python train.py --n_layer=14 --d_model=96 --n_head=2 --n_kv_head=2 --head_dim=64 --d_mlp=768 --vocab_size=2048 --activation="squared_relu" --norm="rmsnorm" --norm_place="pre" --norm_eps=1e-05 --positions="rope" --rope_base=572000.0 --rope_fraction=1.0 --qk_norm=true --attn_scale=0.173 --bias="none" --tie_embeddings=true --parallel_block=false --extras=["local attention windows", "gated attention", "value embeddings", "short convolutions", "an embedding shortcut", "learned residual scales", "capped logits"] --init="normal" --init_std_qkv=0.0529 --init_std_o=0.0 --init_std_up=0.0529 --init_std_down=0.0 --optimizer="adamw" --lr=0.00294 --beta1=0.9 --beta2=0.98 --weight_decay=0.08 --lr_head=0.0143 --grad_clip=1.0 --warmup_steps=557 --schedule="wsd" --decay_fraction=0.727 --decay_shape="linear" --final_lr_fraction=0.0 --batch_tokens=[8192, 16384] --seq_len=512 --doc_mask=true --train_tokens=103000000 --steps=8456 --dataset="wikipedia_en"
Each number is 128 + 32 x the weight over its row's rms, rounded and kept within 0 to 255. Layers, rows and columns count from 0. The size above them is the row's rms in percent of the matrix's.

# layer 3 MLP down (transposed), 768x96, rms 0.122, rows 165-233, columns 48-95
size [110  95 114  96 100 104  93  98  94  99 109  92  92 102  98 104 103  95 105  94  97  88 101  97  96  84 108  98  93  95 101 104 107  98  97  92 107  91 103  92  97 100 100  95  99 105 108 110  99 111 100  97  88  96 100 111  92 104  94 101 101 101  95 104 103 104  88  95 107]
[[152 142 160 136 169 119 182 149  87 148 140 130  56 146 148 121 138 131 133 162 154  79 163 104 112 176 153 128  96 175 154 147  87  82 109 109 178 108  58 157 119 118 147  90 159 117  98 143]
 [194 148 147 115 178 133 148 121 144 133 152 103  93 125 152 131 103 130 144 116 114 123 141 146  91 140 127 150  90  85 187  40  66 121 148 172 131 126 126 159  97  99 159 104  63 131  62 127]
 [104 163  70 122  69 132 201 166 112 153 145 129 151  93 149 143 174 139 146 134 144 132 199  99 155 164 135 103 166  82  82 164  88  88 160 148 162 115  66 132 159 171 134 162 139 100 159 139]
 [127 172 181 181 138 108 152 161 121 154 175 151  70 152  97 140 128 126 103 182 105 124 140 132  42  84 145  95 128 117 157  92  87  97 182 119 166 161  56 150 111 159  80 147 103 149 156 110]
 [112 188 111  60  89 166 115  94 130  94  94  96 169  85 147  79 107 166 128 122 123  89 101 153 153 126 132 116 104 116 123 165  67 148 102  68 148 102 112 151 127  83 143 161 122  87 122 162]
 [172 121 139 155 195 140  55 175 148  99 154 143 142  71 123 172 122 155 137 135  96 165 130  98 182 138 126 100 116 138 115 146 162 104 135  90 200 139 115 159  78 146 175 140 111 147  76 125]
 [182 110 110  77 156  63 132 141 102 129 179 103  95 141 146 148 177 152 132 116  92  77 132 145 142 166 104  84 142 126 144 118 157  80 155 113 117 130 165 105 182 128 127 113 122  90 124 122]
 [ 71  75  88 133  83  56 120 120 143  87 124 114  80  79 104  99 122 101 188 184 150 116 139 103 155  96 168 143 223 148 185 111 210 145 109 124 129 163  94 107 184 166  89 143  83 144  85 103]
 [119  87 136 148 114 131 143 137 113 136 126 124 149 152  78 103 174 124 193 136 147 149  89 119 128 170 153 137 197  86 163  86 119 101 129  90 133 131 131 138 155 108 145  75 138 161 156 114]
 [182 108 139 163 111 131 200 148  64 179 141 116 107 190 164 158 161 143 133 112 143  80 121  93 166 176 137 161 141 128 165 163 107 107 135 104 126  88  81 116 134 128  74 110 112 125 105 129]
 [110 158 156 141 152 173 125 163  82 132 124 146 109 139 147 151 103 143 151 172  77 119 172 142 135 119 170 140 136 131  75 158 114 125 148  87 134  65 123 173  89 147 106 121 114  99 127 106]
 [109  77 116 199 116  91 120 157 129 137 153 168 143 158 124 105 154 124 129  84 139 139 105 108 120 115  92 130  85 139 167 114 142 133 142 156 180 109  41 182  77 198 178 170 144 110 143  72]
 [ 87  91  97  90 134 116 118 106 216 105  83 189 102 134 118 119 109 106 109 146 124 115 134  74 166 179 137  93 124 106 148 141  79 178 119 182 168  96 194 166 141 147 127 113 194 133  69 143]
 [196 186 131 162 109 189  87 150 142 164 144 101 141 136 175 179 107 163 128  66 131 146 101 123  69 116  73 151 147 115 100  90 126  97  79 127  87 120 117 101 105 122  77 167 169  77 132 114]
 [121  92 110 147 112 138 122  85 164  89 155 118 153 121 171  89 123  93 112 200 140 160 147  96 126 162 110  70  89 118 116 165 122  98 113 236 105 120 133 187 134 159 160  94 180 159  89 103]
 [150  92  83 153 130 161  93  93 142 100  76 108 152 118 128 174 100 145 152 119  90 149 113  85  84 189 142 174 150 136 177  95 157 160  79 118 144 160 126 115 193 135 158 108  87 145 167 148]
 [128  73 102 137 140 123 165  25 131  97 105 141 120 107 132 123 144 123 109 176 110 132 178 107 117 126 135 142  78 156 166 134 150 161 115 187 115 124 101 155 173 131 120 156 152 128  94  83]
 [150 144  94  81 100 144  75  80 133 168 113 148 111 101 136 181  99 141 116 138 110  98 177 142 139 145 181 163 141 123 154 142  97 110  98 128 170 128 136 120 139  91 142 155 130 145  83 136]
 [140 128 158  90 136 128 133  99 176  84 160 140 183  47 143 153  71 152 138  97 136 166 178 136 142 144 154 159  74 100  84 159  30 162 171 120 157 123 122 141 130 112 125  93 167  87 151 166]
 [128 114  99  73  99  82 116  92 142 128  77 153  60 111 163 136 112 211 105 185 114 162 148 148 113 146 133  75 172 148 111 156 131 116 127 166 143 162 160 123 138  72 107  76 162 130 108 145]
 [153 153  42 115 138 133 157 113  60 140 154 135 158 178 143 180 118 117 105 112 109 161 140 114 103 154 165 186 182 109 171 115  55 126 103 138 133 138  87  97  81  72  57 122 124 171 128  86]
 [ 76 116 104 159 102  87 138 153  93 115 121 187 135 120 144 111 216 148 140 161 131 119 107 143  49 147  91 135 124 101 170 111 122 118  96 108 113 181 114 175 122 121 155 170 113  98 149 109]
 [ 99  92 111 156 114 131 185  92  74 131 138  95  87 125 148 132 119  89  62 112  50 218 107 155 102 132 100 157 151 140 102 147 125  88 117 144 117 107 126 137 101 100 144 162 100 139 122  93]
 [106 128 139 109 107 116 115 115  65 130 155 130 179 156 169 101 134 126 155 138 179 116 125 164 156 108 100 125 175 161 189 134 138 101 106 175  93  79 146 114 119 166 165  91  96 127 176 154]
 [117  95 143 105 138 159  56 158 154 140  78 184 100 128  33 105 101 124  52 173  91 132 148 144 162 139  79 124 182 114 161 134 109  92  97 111 165 133 100 151 145 105 144  43 103 137 169 138]
 [137 153 155 111 149 107  99 100 124 153 116 123  93 130 135 106 108 140 132 141 128 116 136 136 127 137 136  91 185 137 172  99 124  79 115  91 187 171 126 180  99 118  84 140 165 102 166  97]
 [104  73 125  96 170 157 155 136 165 145 131 100 144 139 124  82  99  98 136 171 114  89 121  64 170 143 189 110 146 104 100 122  73  90 175  91 180 131  67 133 173  89 120 166 141 188 145 136]
 [115 144 136  69 138 110 130 129 150 137 147 136  87  59 112 148 156 129 108  96 122 110 155 150 123 157  79  80 167 135 178 175 139 194 122 132  62 123 144 126 100 101 189 131 173 179 175 123]
 [ 71 171 108 123  92 129 149  99 120 106 108 152 117 115 125 122 169 157 145  93 101 118 141  79 151 109 142 152 110 172 137 167 152  67 122  74 153 165  95 163 114 116  84 123 152 126  67 186]
 [ 75 125 168 146  98 127 119  92 174  97 172 192 113 112 156 166 130 166 157 167  97 136 121  86 141 157 155 118 140 113 132 123  91 157 164 124 166 145 167 183  97 170 136 112 137  66 119  97]
 [117 116 135 151 103  40 114 150 124 150 159 131 123 118 127 137 139 113 124 146 126 175 133 126 171 135 124 150 145 140 102 111 130  98 132 113 130 146 165 132 144  63  88 109 173  98  72 193]
 [157 170 145 134 126 132  70 168 152  95 165 108 182 117 135  95 121 162 111 121 193 150 173 112 141  89 131 120 110 145 123 162 114 100 145 140 168 117 108 162 144 137 161 167 154 137  58  97]
 [147 166 200 119 105 105 171 164 132 104 116 124 147  77 175 104 104 137 132 123 122  91  88 116  40 120 131 147 100 168 142  85 119 112 128 129 109  93 170 155  86 110 166 175 141 136 103  70]
 [102 162  57 184 143 137 143 183 107 149 144 183 125 132 129 135 143 141 140  71 177 171 135 165  92  94 104 171 127 128  44  88 117 133 182 129 122 105 100  89 137 131 153 160 170  70  93 139]
 [ 81 138 123 106 123 157 139 153 169 101 115 153 184 168 142 156 151 138  96 133 132 182 116 173 123 109 135 114 128 102 179 188 147 181 115 188 134 144 152 152 201 126  79  66 170 148 161 102]
 [108  60 115 132 125 179  88  97  88 146 162 148 103 150  95 105 144 119 137 122  73  53  58  87 157 134 158 130 101  71 187 178 126 114 102 127  93 136 141 131 128 131 199 113  99 140 122 102]
 [123 172 168 115 131  90 164 167  74 136 173 108  65  92 125 145 166 136 106  81 131  63 136 109 179 148 141 155 152 112 120 155 157 101 163 137 147  65  97 163 129 106 161  27  76 142 146 143]
 [134 165  94 163 110 101 111 144  44 150  75 116 160 138 178 136 101 110  72 137 199 148 158 132 118 190 118  97 168 117 129 122 126 116 143 157 120  84 132 107  96  71 132  83 196 134 113 136]
 [105 113 169 106 100 131 100 127 137 102 127 120 145 111 161 104 157 145 180 167  83 120 121 113 148  95 171 107  68 118 152 127  98 102 160 159 133 100 181  99 169 112 141 148 139 116  69 144]
 [138 124 118 170 115 136 156 155 135 151 107 152  53 113 126 172 139 128 152  94 148 138  86  95 139 129 156 135 169  57 166 190 152 115 128  77  97 107 151 155 121 122 109 118 190 122  99 136]
 [122 124 143  72 102 135  96 108  78 115 152 128 127 116 123  98  70 151 103 103 140  60  92 182 156 146 133  84 163 143 152 129  98  94 106 160  86 129 133 108 109 138  90 139 107 148  97 148]
 [ 67 145  90 137  65 153 161 141 129 113 151 156 139 161 103 113  83 128 161 129 147 156 111  92 163 216  73 107 181 125 176 100 149 127 175 120  96  59 134  82 113 106 123  95 137 182 128 103]
 [ 64 159 123  70 127 206  76 155 157 152 140 166 152 152 137 121 109 159  98 121 162 155 135 173  89  55  93 115 130 118 151 131 111 137 107 116 180 147  77 105 109 120 121 161 132 161 134 130]
 [123 120 211 153 159 144 169  98 213 135 102 150  59  93 116 137 128 163 152 184 130 128 108 100  89 147 153  79 122  79 120 131 137 143 126 130 145 101 139 143 121 193 157 136 154 114  97  86]
 [ 43 113 122 140 100 100 143 161  89 154 116 109 160 139 108 116 136  94 178 111 109 143 109 119 114 107 167 137 125 154  91 132 151 133 154 119 122 140 160  70 148 157 130 130 122  76  92 184]
 [137  85 151  69 182 137 140 138 144 114 137 123 168 167 114 112 123 103 129 157 106 147  94 175 151 125 206 100 103 132 114 127 106 125 182 123 133 129 171  82  77 114  92  73 111 168 113  54]
 [117  29 154 103  98 100 157  98 140 108  77 161 113 183 134 118 197 136 109 184 146 214 172 124 145 120  77 194  99  62 118 151 125 138 115 173 135 149 114 131 136 103 142 140 165 123 151 162]
 [155 146 147 177 128 111 109 123 130  83 177 163 152  86 125 120 131 102 169 149 131 208 183 120 195  63 147 103 135 161 127 130 151 123 171 133 135 218  92  95 129 108 151 103 128 124  91 149]
 [ 50  72 255  88 114 168 131 150 163 137 119  93 153  92 140 116 114 123 122 195 117 131 154 106 170 103 103  86 132  64 128 106 178 164 170 107  85 135 184 102 134 152 140  74 128 127 166 139]
 [156 146 111 102 144 151 103 115 104 109 101 100 146 173 139  55 112 102 144 125 155 107 111 128 140 152 162  67 108 117  96 158 152 122 113  88 120 149 103 128 181 131  85 130 197 136 150 153]
 [ 84  97 145 173 175 105 136  65  57 141 166 101 163 147 102 125 112 146 116 135  99 160 140 157 127 187 116 106  87 103 182 179  93 127  50 165 130 120 107  97  72 105  84 122 139 210 141 100]
 [100 102 167  79 122 138 127 132  74 113  79 191 108 114 137 133 101 126 153 137 133  69 117 150  81 111 154 109 151 196 144 146 143 135 129 179 136 165 148  74  86 103 175 117  97 141 101 150]
 [130 137 164 128 144  89  69 104 132 125 117 134  79 106  92 137 139 128 128 210 195  53 149  67 142  98 124 118 144 128 175 160 110 131  91 122 157  95 141 143 198 170 101 136 145 135 120 148]
 [161  87  66 135 139  91 184 111 106 114 105 123 100 104 148  63 134 143  33 100  92 110 109 154  68 152 114 135 133  53 135 144 147 102 125 109 131  84 179 169 127 141 145 108 140 100 117 127]
 [ 81 112 133 122 145 164 121 185 137 117 114 187  94 147 128  86 126  96 105 145  81  96  96  81 145 144 129 122 154  67 123  77 132  84 110 164 116 153 149 149 112 174 111 135 119 143 150 195]
 [106 120 128 164 153 118  89 176 131 175 129 167  72 102 128 115 121 123 164 131  52  99 148  98 122 124  71 161 147 135 104 101 173 115 121 103 166 152 121 105 166 192 165 110 140 172 155 110]
 [154 102 112 121  58  97 205 125 121 165 132 115 117 153 155  96  83  52 117 147 132 166 154 174 147 142 123 164 138 140 164 124  86 127 144 100  74  64 179 105 107 120 151  98 115 159 162 145]
 [165 127 105 121 116  99 119 113 141 124 174  96 104 109 103 127  96 113 115 121 161  83 168 173 136  98  90 211 147  67 185 145 135 127  69 140 106  38 101 118 129  78  91  69 117 109  96 137]
 [240  75  95 123 128  83  87 151 109  80 157  80 116 121 162 105 161 174 117 127 177 131 173 144 106 216 108  99  91 172 152 122 117 129 137 114 174  74 145 122 101  96 125 163 137 128 179 141]
 [ 91 163 197 137 138 140 115 114 108  93  98 155 118 125  91 137 102  98 146 184 130 172 144  87 133 161 149  57 141 149  96 132  91 151 147 129 129 139 152 115 111 126  73  60 157 114  93 111]
 [109 150 113 136  97 113 148 146 119 161 107 182 147 128  97 163 146  96 106 163 106 132 133 108 123 131  65 172 139  99 156  68 127 147 171 105 130 107 158 108 107 103 105 173 114 174 159 161]
 [142 164 105 140 153 206 110 138 125  51 200 102  96 155 107 138 155  88  94 167 127 110 166 140 144 173 135 182 147 127 101 113 108 119 137 121 119 154 185  90 155 115 118  61 128 147 120  98]
 [131 131 139  87  92 144 111 194 123  78 144 133 135 138 108 148 134 157 141 108  75 163 169  89 120 163 133 106 136  88 158 117 146 101 217  97 128 138 162 122 117 142 148 144  98 147 165  80]
 [129 148  63 134  63 117 149  93  97  78 163 104 130 156 133 119 112 102 126 150 168 137 146  85 150 163 136 165 171 114 118 116 159 159 128  88 183 157 194 108 149 134  95  93 136  52 194 180]
 [108 119 135 179 105 151 123  90 179  99  30 141  96 167 116  80 144 107 139 116 106  82  81 113 125 154 147 130  70 130 122 121 122 115 129 152 158 175 156 122 147 127  87 172 131  97 103 181]
 [144  53 179 134 109 113 133  86 156 133  77 147 100 221 134 125  62  87 177 119 139 165 165 134 144 139  96  94 135  92 169 161 149 138 113  96 132 100 162 121  97 165 113  94 152 110 128 139]
 [128 160 143 171  94 115 140 133  84 152 128 188 128  66 165 114  79 160 152  96  71 107 105 114 138 120 114 119 162 157  77  95  89 147  99 153 161 143 212 157 125 160  85 151 130 151 105 147]
 [153 160 116 129  88 145 206 103 145 146  96 131  57 144  88 110 195 100 154 174 144 191 141 148 122 132 152 120 167 124 163 144  92 118 135 124 131 112 138 112 137  62 138 148 162 122  68 150]
 [135 131  39 112 127 127 136 177 143 114 120 178 156 118 178 177 120  60 140 148 102 111  99 136 116  35 141  95 161 140 160 106 158 146 133 192 111 174  93 136 142 115  95 116  80 108 109 132]]
# layer 3 MLP up, 768x96, rms 0.127, rows 166-234, columns 48-95
size [ 96 115  98  96 102  99  99  98  97 108  97  97 101  96 107 103  96 102  96  99  85 106  94  91  81 110 101  92  97 102 104 106  97  96  91 107  89 100  85  98 100 102  95  97 105 109 107  97 112  97  96  83  94 100 109  92 102  92 103  98 102  94 109 103 104  83  92 105 108]
[[151 123 170 141  79  94 120  94 113 138 113 119 134 131 111 143 109 127 149  82 141 133  64 107 173  87 108 152 144 150 149 131 134 111 150 109 156 117  97 109 119 156  76 121  84 131 135 150]
 [163 103 130  82 121 161  91 121 111 132 173 113 125 103 124 144 164 113 133 134 195  43 134 188  88 115 128 136  81 115 158 102 111 101  78 146 141 165  94  91 132 113  63 129  86  78 143  97]
 [133 136 150 100 145  77 151  39  52 109 109 128 153 136 118  95 111 126 112 110 139 116 166 127  95 124  91 117 142 120  59 121 147 133 126 143  84 118 154 174 131 107 120 144 138 139 133  97]
 [148 108 140 168 233 101 123 159 107 101 123 142 116 114  81 164 138 145 165 131 185 102 109 103 150 166 125 105 120 151 131 109 117 151 104 108 132  78 101  84  69 135 115 159 133  72 103 109]
 [162 115 102 154  88 127 125  63  76 106 125  90 111 134 130 148 104  77 173  88 146 149  97 136 120 145 118 109 143 166  87 164 156  67 119 165 138 135 121  97 137 146 112 133 134 191 117 121]
 [ 89  96 142 184 100 162 147 164  90 113  95 158 116 129 116  99 123  57 142 194 132 132  90 127 133 117 127 111  95 135 109 111 108 139 161 111  43 180 143 125 118 114 107 187  85 134 145  69]
 [117  80 125 115  89  92 105 202 102 139 124  71 130 129  97 109  88 100 121 160 156 125  75 118 155 108 108 169 156 192  87 124  99 128 184 125 118 127 111 194 193 108 133 151 114 144 169  99]
 [197 126  99  82 115  91  83  71  68 146 121 104 123 172 155 136 200 104 190 112 110  48 138 190  98 163 105  91 139 124  73 106 138 176 129 117 118 109 110 141 110 146 121 128 122 145 140 106]
 [128 151 163 173 180 135 193 113  83 162 160 114 148 122  59 149  92 125 204 121 103 172 147 139  99 139 111 107  96 121 107  96  94 129 196 144 111 226 139 143 142 152  93 148 122 147 108 144]
 [151 129 126 131 173 166 111 126 138 160 103  88 123 148 141 118 136 188 159 171 122 124  83 149 191 102 104 153 118 141 108 169  76  84 125 136  31 154  81  95 118 135 135 182 124 194 102 122]
 [ 86 137 141  98 135  86 110  93  91 152 116  76 119 149 134 128 123 157 174  55 159 121 170 160  82 122 160 141 131 125  76 146 130 135  89 127 133  64 109 120  90 157 110 155 160 107 131  89]
 [ 67 151 149 165 148 189 186 155 104 170 128 116 142 149 151 140 127 136 231 149 115 117  81 121 163 112 155 163 111 124  88 158 181 152 111 120  99 131  98 142 101 158 127 119 155 120 100 155]
 [165 141 142 159 136  83 173 121 137 185 188 122  98 108 140  85 220 155 145 149 125 144  93 121 119 139 145 105 120 105 162 103 174 121 137 141  90 108 119 114 148 118 116 151  93 127 120 110]
 [140 123 137 217 101 130 139 177 153 111 164 100 154  99 120 132 174  86 166  63 104 140 137 146 107 153 163 118 143 183  70 133 183  95 141 113  73  99 106 145 113 128 181 146 119 108 112  93]
 [137 156 148 171 125 103 127  71 191 112 116  75 151  88 131 145 132  85 173 189 126  70  92 135 140 105  78 162 110  89 149 146 126  90 149 107 119 136 156 106  97 108 178 135 175 153 113 110]
 [ 53  97 127 142 111 113 101  85 157 175 127  87 155 129  84  94 155 109 137 169 134 163 128 149 123  96 137  97  57 145 160 176 109  86 157 122  74 138 148 167 133  93 129  81 116 111 141  99]
 [188 128 179 184 121  79 205 168 119 110 156 112 136 144  72 106 157 107 160 161 122 119 141 103 161 124 110 173 101 176  85 154 135 111 169 135 129 201 127 200 148 126 160 126 108 169 148 124]
 [161 132  93 124  93 165 108 191  53 117 150 134 173 179 125  96 113 144 163 150  96  79 119 125 124 166 102 184 122  97 122 126 123 168 116 127 127 146 118  60 141 134  98 138  36 115 138 132]
 [151  95 117 122 116 180 173 167 135 128 176 157 111 151 117 116 180 133 190 126 128  95 109  98 150 151 125 105 101 145  98 189 168 155 205 119 124 124 129  56  89 171 191 118  87  92 147 123]
 [ 96 118 153 151 115  68 105  95 165 156 130  99 159  99 115 114 200 149  97 172 227 135 157 146 150 106  98 123  99 159 109 166 114  93 125 139 115 173 173 105 155 148 156 115 155 156 116 131]
 [ 83 147 116 158 170 137  98 148 107  79 145 198 155 122 110 131 196 134  98 191 128 130 131 125 152 106 124 118  87 145 166 166 120 110 129  74 122 142  20 176 143 124 103 130  77 184 175 108]
 [151 133 166 107 104  90 128 129 100 154 168 134 125  97 113 101  96 154 114 138 241 122 175 187 128 152 150 112 120 141 104 140 129 106 121  93 105 101 105 142 190 117 152 100 137 137 115  51]
 [175 154 123 115 130  93 171 136 129 117 185 106 172 124 128 162 148 120 122  81 105 106 177 175 132  82 157 172 125 184 164 215 111 158 136 113 162 167 102 234 119 128 179 115 144 169 121 111]
 [ 63 174  99 104  72 123 136  77  90 106  96 198 152 152  79 154 171 105 144 144 124  71 148 156 118 104 103 125 154  99 107 116 150 105 157  95  60 123 158 152 102 162 146 115 115  94 136 110]
 [ 99 104 126  98 154 137 121 155 109 139 133 140 175 152 149 107 111  85 190 149 120 105 152 158 110 122 131 138 177 175  88 124 144 192 152 118  87 193 128 112 142 142 157 127 144 129 126 149]
 [ 95 124 137 124  58 147 142 139  75 153 116  97 154 154  57 160 106  97 128 144  87 132 149  98 130 161  82 153 120 188 140 146 157 108 182  70 119 131 138 134 135 132 119 150 151 131 134 140]
 [122 146 161  93 106  69 102  97  99 180 108 106 121 158 159 133 120 140 170  53 137 128 107 131 161 164 106  62 105 129  84 143 146 211 118  93  80 143 133 140 124 100 142 144 145 165 159 103]
 [109 143 146 128 184  96 169 185  92 175 158 118 166 141 142 195 132 163 178  95 173 133 121 136 144 103  97 138 139  87 141 112  97 126 173  59 153 143 107 110 181 158 122 107 109 138 123 118]
 [139 195 104 122 104 187 116 125 103 148 113 150 119 119 139 116 190 106 155 146 175  94  76 135 136 157 130 192  98 152 113 158 107  96 124 134  82 184 151 107 158 140 112  85  77  97 126 108]
 [139 160 174 180 189  93 167 172 128 178 166 152 111 144 100 142 168 124 101 142 113 118 125 150 157 168 148 129 173 105 137 153 108 141 144 154 127 160 134 102 141  96 125 156 110 207 161  41]
 [175 206  95 153 130 123 131 106 178 125 146 160 124 168  76  87  88  61 205 120 134 113 139  76 171 137 164 196 115 137 157 128 112 137 152 160 114 180 107 152  69 152 148 167  94  93 150  96]
 [129 102  97 117  66 159 153 145 148 168 164 122 125 104 142 176  92 114 174 139  71 127 150 179 167 155 134 142 150 126 106 119 170 133 100  78  58  92 123 131 121 133  97 217 137 121 113  85]
 [132 157 139 141 161  72 128 119 120 150 131 126 149  68 148 139 158 114 135 104 150 152 149  92 134 135 146 146  75 176  45 138 142 176 113  71 123 105  89 134 112 180 156 134 144 131 120 112]
 [ 96 188 148 151 206 128 140 159 172 158 150 152 150  82 102 126 171  66 106 157 103 134 153 132  64 106 164 160 120 136 106 117 170 127 130  69 140 161  63 139  87 120  70 126  64  76 157 124]
 [ 96 126 120 154 151 141  78 118 128  90 122  75 147 148 158 160 102 137 149 170 145 153 128 137 126 129  80 136 140 143  84 151 119 107 114 147 147 116  96  70  87 138 128 173  80  69 105 102]
 [157 134 115 127 177 123 105 108 166 137  94 135 122  53  74 105 120 135 121 171 117 129 130 137  82 130 149  77 135  82 131 165  88 207 102  95 113 124  92 141 104 127 124 220 100 119 130  66]
 [130 113 113 136 165  96 143 135 144 123 154  86 141  80 164 190  92 158 190 113 136 118 122 119 135 150 141 152  95 164 173 113 157  90 147 109  55 104  65  54 173 136 121 145 135 133 131 133]
 [ 68  79 124  72 135 156 130  84  88 121 120  57 151 166 109 113 145 175 112 123 170  84 125 100  89  55 117 141 119 163 102  93 106 145 130  97 144 122 141  84 159 110 133 133  96 147 166  97]
 [141 179 187 151 219 143 163 178 125 139 169 128 111 110  88 164 171  77 145 155 123 142 135 138  77  97 121 131 161  94 128 115 114 148 162 131 117 147 127 146 123 106  90 175 124 106 152 157]
 [165 164  83  96 114 181 151 130  17 179 124  94 133 127 153  95 104 149 161  54  98 149 108  99 158 144  75 113 138 130  95 128 146 150 160 124 127 139 162  97 112 146 181 128 108  49 124 142]
 [127  86 120 130 118  96 131 118 132 167 181 149 165  94 147  97 143 199 178 177  97  74 121 123 106 134  93 124 164 107 100 130 148 119 123  75 124 126  49 121 112 143 138 152 102 146 142 159]
 [152 107 125  69 129 109 119 126 125 184 133 132 128  74 146 152 138  89 158 144 123 113 121 106 192  69  73  82 128 114 118 153 110 101 150 104 131 151  99 175 136 125  92  94  75 116 130 129]
 [ 75 104 126  61  67 154  93  92 148 134 126 104 151 111 118 147 153 129 185 139 133 133 127 130 179 163 101  99 143 156 107 155 143 112 194 157  98 127 123 163 112 164  81 119 113 122 123  87]
 [130 140  98  44 131 134 135 193  90 117 144 145 193 107 165 109 180 167 123 160 117 130 169 110  72 110 129 100  96 170 176 131 147 158 109 102 139 158 122  68 154 133  92 163 159 112 178 137]
 [103 137 189  87 124 141 128 122 117 114 106 115 155  86 137 126  96  56 137 176 100 111 125 161 131 122  78 196 137 182 159 138 114 137 118  18  85 156 171 111 156 164 134 146 108 163 144 129]
 [119 129  96  72 104  76 150 172  73 169 135 106 138  98  92 173 179 154 169 122 106 149 168 146 127  94  71 100 110  95  96 166  69 165 124  77 149 130 100 103 142 197 181  96  73  74 141 153]
 [158 131 160 135  71 107 145 141  95 200 131  87 161  84 175 143 152 104 133 210 155  67 110 177 143 127 116 131 105 121 147 138 171 149 107 147 158 115 146 122 194 143  56 184  68  80 154 122]
 [108 127 173 126 191 191 158 166  61 123 122 163 138 106  67 167  81 158 101 142 145  56 154 135 150 141  88 119 138 129 184 146 117 136 123 126 119 161 145 151 159 134  91 147 132 135 180 105]
 [104 121 153  65 159  80 182  96 106 143 140 149 142 158 128  88 132 144 129 172 127  97 107 119 162 181 159 115 106 188 143 110 109 122 132  64 117 139 133 131 142 145  90 167  96 132 216 149]
 [118 146 108 150 172 139 138  98 167 139 166 160 120 136 142 195 160 103 164 122 106 109 121 169 114 186 144 163  88 120 152 123 109 164 162  75 102 106  55 148 123 105 101 151  39 127 175 146]
 [113 146 161 144 103  53 107 174 157  92 175  84 131 114  67 153 127  94 155 139 147 139 107 101 107  99 124 163 115 142 140 130 118 137 151  85 138 161 165 194 160 118 102 217 141  94 139  69]
 [127 141  79  88 140  74 156 138 125 136 168  67 108 230 127  97 117  78 144 103 160 140 138 136 155 144 134 138 147 133 108  92  97 144 120 125 138 118 145  62 148 126 127 133 137 153 162 150]
 [147  99 192 146 152 117 214 136 144 139 134 155 133  95 144 208 104 115 130 116 123 131  60 152  95 135 156 153 129 120 118 156 103 167 125 100 152 116  94 129 111 154  93 119  96 105 150 104]
 [130  93 147 112 118 130 108  85 160 117 123  57 106 127 144 131 119  90  83 157 101 122 156 136 124  87 108 184 102 167 114 187 139 137 131 107 144 122 115 183 111 172 133 181 114 113 134  52]
 [122  65 109 204 139 192 121 138 144  93 151 125 122 159  89 147 135 138 120 145 143  90 114 111 133 151 113 125 151 146 122 160  78 158  62  80 181 180  86 136 123 155 173 185 148 178 127 172]
 [174 200 199 161 179 153 150 132  90 106 131  85 133 129 157 148 119  97 186 113 174 114 107 156  73  95 142 171 102 142  92 144 158 126 139 112 106 140 135 156 197 174  80 126 138  89 230 162]
 [162 115 190 103 170 128  71 115 130 115 117  98 178 144 132 100 122 134 146 155  85 151 114 141 150 101 140  89 137 119  92 140 146 179 117 129 149 186 155 180 101  45  86 114  85 106 143 128]
 [133 168 196 169 134  83 130 124 120 156 109  91 144 125 128 144 145 164 116 110  61 129 165 138 158 202  96 140 111 115 161 137 115 170 135 105  79 141 113 123  92 153 103 114  83 133 148 140]
 [117 152 149 166 117  89 147 138 110 112 130 177 109 125 115 123 172 128 141 155 123 133 155 137 142 149 105  82  65 166 113 111  74 125 167 129 111 114 170 110  81 136 159 158 111 145 119  73]
 [135 159  68 111 144 175 174  79  43 127 142 166 168 150 134  90 125 142 139 144 139 119 155 172  77 166 105 153 169  86  85 161 121 149 152 119 155 142 126 136 125 109 174 181  65 176 229 104]
 [134 103 116 116 114  98 117 126 118 165 124 101 155 149 166 125 192  66 151  85 185  77  99 167 142 144 135  67  93 153 143 171 103 134 148 157 153 122 146  47 148 107 138 101  95 178 142 126]
 [199 141 110  88 128 115 192  86  84 119 129 130 194 169 170 168 142  80 154 199 159 100 166 140 100 148 143 194 150 115 175 165 195 109 132 138 119 170  97 114 172 124 140 107 138 112 122 158]
 [118  79 139 163 100 169  68 177  90 119 129 102 142 115 118  88 129 135 101 155 155  46 171 137 155 175 121 145 146 135  79 146 172 125 127 120 155 144  90 116  86 146 127 133 125 140 190 175]
 [ 98 152 108 181 128 125  96 138 108 112 160 176 135 103 166  99 145  95 162 129 131 149 141 124  62 188  97 151 156 156  87 103 131 131 120 149  65 178 145 161 153 110 117 200 114 158 139 126]
 [101 121 142  74  91 123 149 117 113 117  94 180 152 114 176 145 157 106 182 125 139 126  82 180 115  72 124 112 163 126 107 111 165 208 189  77  95 117 108 136 167 159  57 127 105 129 176  65]
 [153 112 156 164 139 127 127 179 131 141 178 163 158  83 103 193 181 121 164 152 130 121  97  74  73 187 162 176 110 149 139 150  93 142 127  90 125 157 155 168 106 177 139  79 112 156 169 116]
 [104 159  93  59 100 101 145 150  79 137 144 101 171 158 122 160 133 144 207 155 107 154 151 143 169 187 144 143 138 123  79 151 140 107 146  58  96 147 148 159 174 131 108  92 131 131 135  87]
 [107 169 131 157 125 152 122 157  60 121 141  89 179 113 104 140  61 161 151 122 139 128 118 139 149 110  97 172 159 120 130 176 146 174 119 131 125 162  53 185 171 107 124 130 156 146 150 137]
 [170 109 159 135 142 101 139  72 127 141 121 150 163 123  96 116 176 136  73  54 179  90 114 143 153 156  87  96  37 177 150 131 108 123  97  68 130 162 103  93 162 168 136 158 147 103 112 130]]